{
  "optimizer": "soap_variant",
  "weight_decay": 0.069,
  "grad_clip": 1.0,
  "final_lr_fraction": 0.0,
  "seq_len": 256,
  "steps": 3464
}
Each number is 128 + 32 x the weight over its row's rms, rounded and kept within 0 to 255. Layers, rows and columns count from 0. Numbers have three digits each. The size before them is the row's rms in percent of the matrix's.

# layer 4 MLP down, 128x512, rms 0.201, rows 100-127, columns 64-127
098:148115122144126151148157145113085106133086111121117124094151111157149121128143159138168156094138128144133112109171117142151119138128126062110087078125138140089130172148096145132100092164141150
099:101154154166086087102117145141162126046159141148100157102129090096098180136171107197149130161085098160145119070166155118170162149128147180068118173160099126112113155097086097102116176079127147
099:132125190103152133127161142155165113156083160160117150119113078145103110094086162087098122134026141112125115185125110152137127154116102109113107148094130143045168153146085129122070172103064084
102:113118155144130166150138137168029089126097106170181187143076129100129117128151131118110105097156135164089215179109111130114118110145145147183117130178086069179147147127145049165154171160130096
099:071139109140153143068121124110095130152073125126125099170121108130075133164184137167108126186096152096116187080131130122167128142155145142154129107120126135167137122127126105084188097103117080
095:142095117075097113124119151166100137200103121139032125183132177116089050124095096141144135136141082119124114116158128113143151150122107127193188131104114122113120114117116089082126070110118136
106:093142127179166128119136154118125090171128143147147119124081146115133138109117148094105154104133177138129078080160121170106111117134162135179087058116120133075119106159090101143114098165162091
094:108046168142159088132140125134125091109096125156090154106174152128090113158086106077137105157102160181105148122138117211151156085140121066144146124179148154090144162077148236067160110173204137
104:116183125122173165141107145142098130069117104148179168101135164147182121157139122130152116133166137156152204154100148124093090072087189171158094146134122058156153172102122154141121100116109151
095:116143089147168162150125184107158067102127160140149161153157152165145130152112138110163107096069121179125083114139141130097157132153186127108178125106140143151136124173091086063147129169084089
101:116121154168166164160119077112165092188107132154049200131125196093088116064146119123113173138166114094139109146158129129153095034142095162075133154126141132113201130168095155109097117132187119
094:173197132124136148179163086150121114085095079127129118095110142139128138126144122119131126078184076094101142133136073169148111144128190128121119116155104159139178117135106140194146100116103170
095:115153120132205120110142166131110091090128192115150118091126121129155111090150089137095059151169143077078201161156133147141126129158112173134085128093134070066083107173098147112085161146181070
105:112100133152135167143157128104153102204171131176084147094185146078129101091114132183137173116145145169091136162094137121143145192154135171091097148103127125118109119125119172145130113125073132
095:141099109180225127140125113133140116053129163074170129096087110189061076087113167099165145095106100175117104068190107117145147128112238104156075086134164141127129082142137090147065187013152098
098:131149184116083156115184134113124117140136130193145133119137160152166147095132132146113150114107101069165115126115119137139113145159115169087158140072087192151096077116133116168143147115074122
098:169196152127093115079147191090137115114070162149119138168166195175144068171072113193166115111062132137117173199083140153105140138080151127165135147192101053139154185167147095084157123105122175
094:155160130119065110135164176114097137129072147176146148154120093109107120144101132158147154084148107129163171109087116120159117136133068086158159131102122123148087145098183074175247167131127049
117:102116158075091103058066133118149062149157125113131139133206085095119131152098142113107081129112069180056111102144107150047103182168135164143108095114180182134144109081115140125124118156123101
108:151174103128221166127140147117180117163143132141096130093079120120186112104114141114135144137153202102122169121087119136146127168138180144187143107165107105189098132163131124130130091111161107
103:149130103184152176145111099158137094158187113104134139150129141117168132094099144113178099169180161071127097155103123196174090173111184101093157053092163162096148179151136180133150106108117100
103:107098099112132153144138131155083125104151119070156115152041105135159113116103098112080139081095114140143161167193137156112094075118143182118069112134174095102097113119152186102138111140139194
098:124134116152100103148158128142202105184093089156087159176209083084124114191075082123142154129104094138161068146101059121136130132136078133138097113077137166105145127131156103163131088213091075
101:131182096126158206148055129155158085098217121109102169126159185095143160112138089110108152138164110125206123166085168151113128150134192126135102141090207083075110156120090163096116170082118113
098:187103128181117114092109081139169169150117161111124138115165156176148130146172170159134096180126092103105135168167111123125136140077150119128177140179154155125148106196146098092135180182083077
100:139059156157084125104092116162118088121094110183147150124207198085194128157150162177149138148125167067085079137112102084156215091151089157065113135123094145112111050111114085102143166107137129
098:135152099150106139076117102055144133182101129091137124144129169184129105081087132100142142176109123065053083110117149081116088151160110172103132105158092177088124027079093121116162120086162118
104:162167085111144148173140175090120163113162155154196131181134124074109094154153124100091157153164113052177169116106160139135151209026164159173127165077163148129107107191114114159138156167067113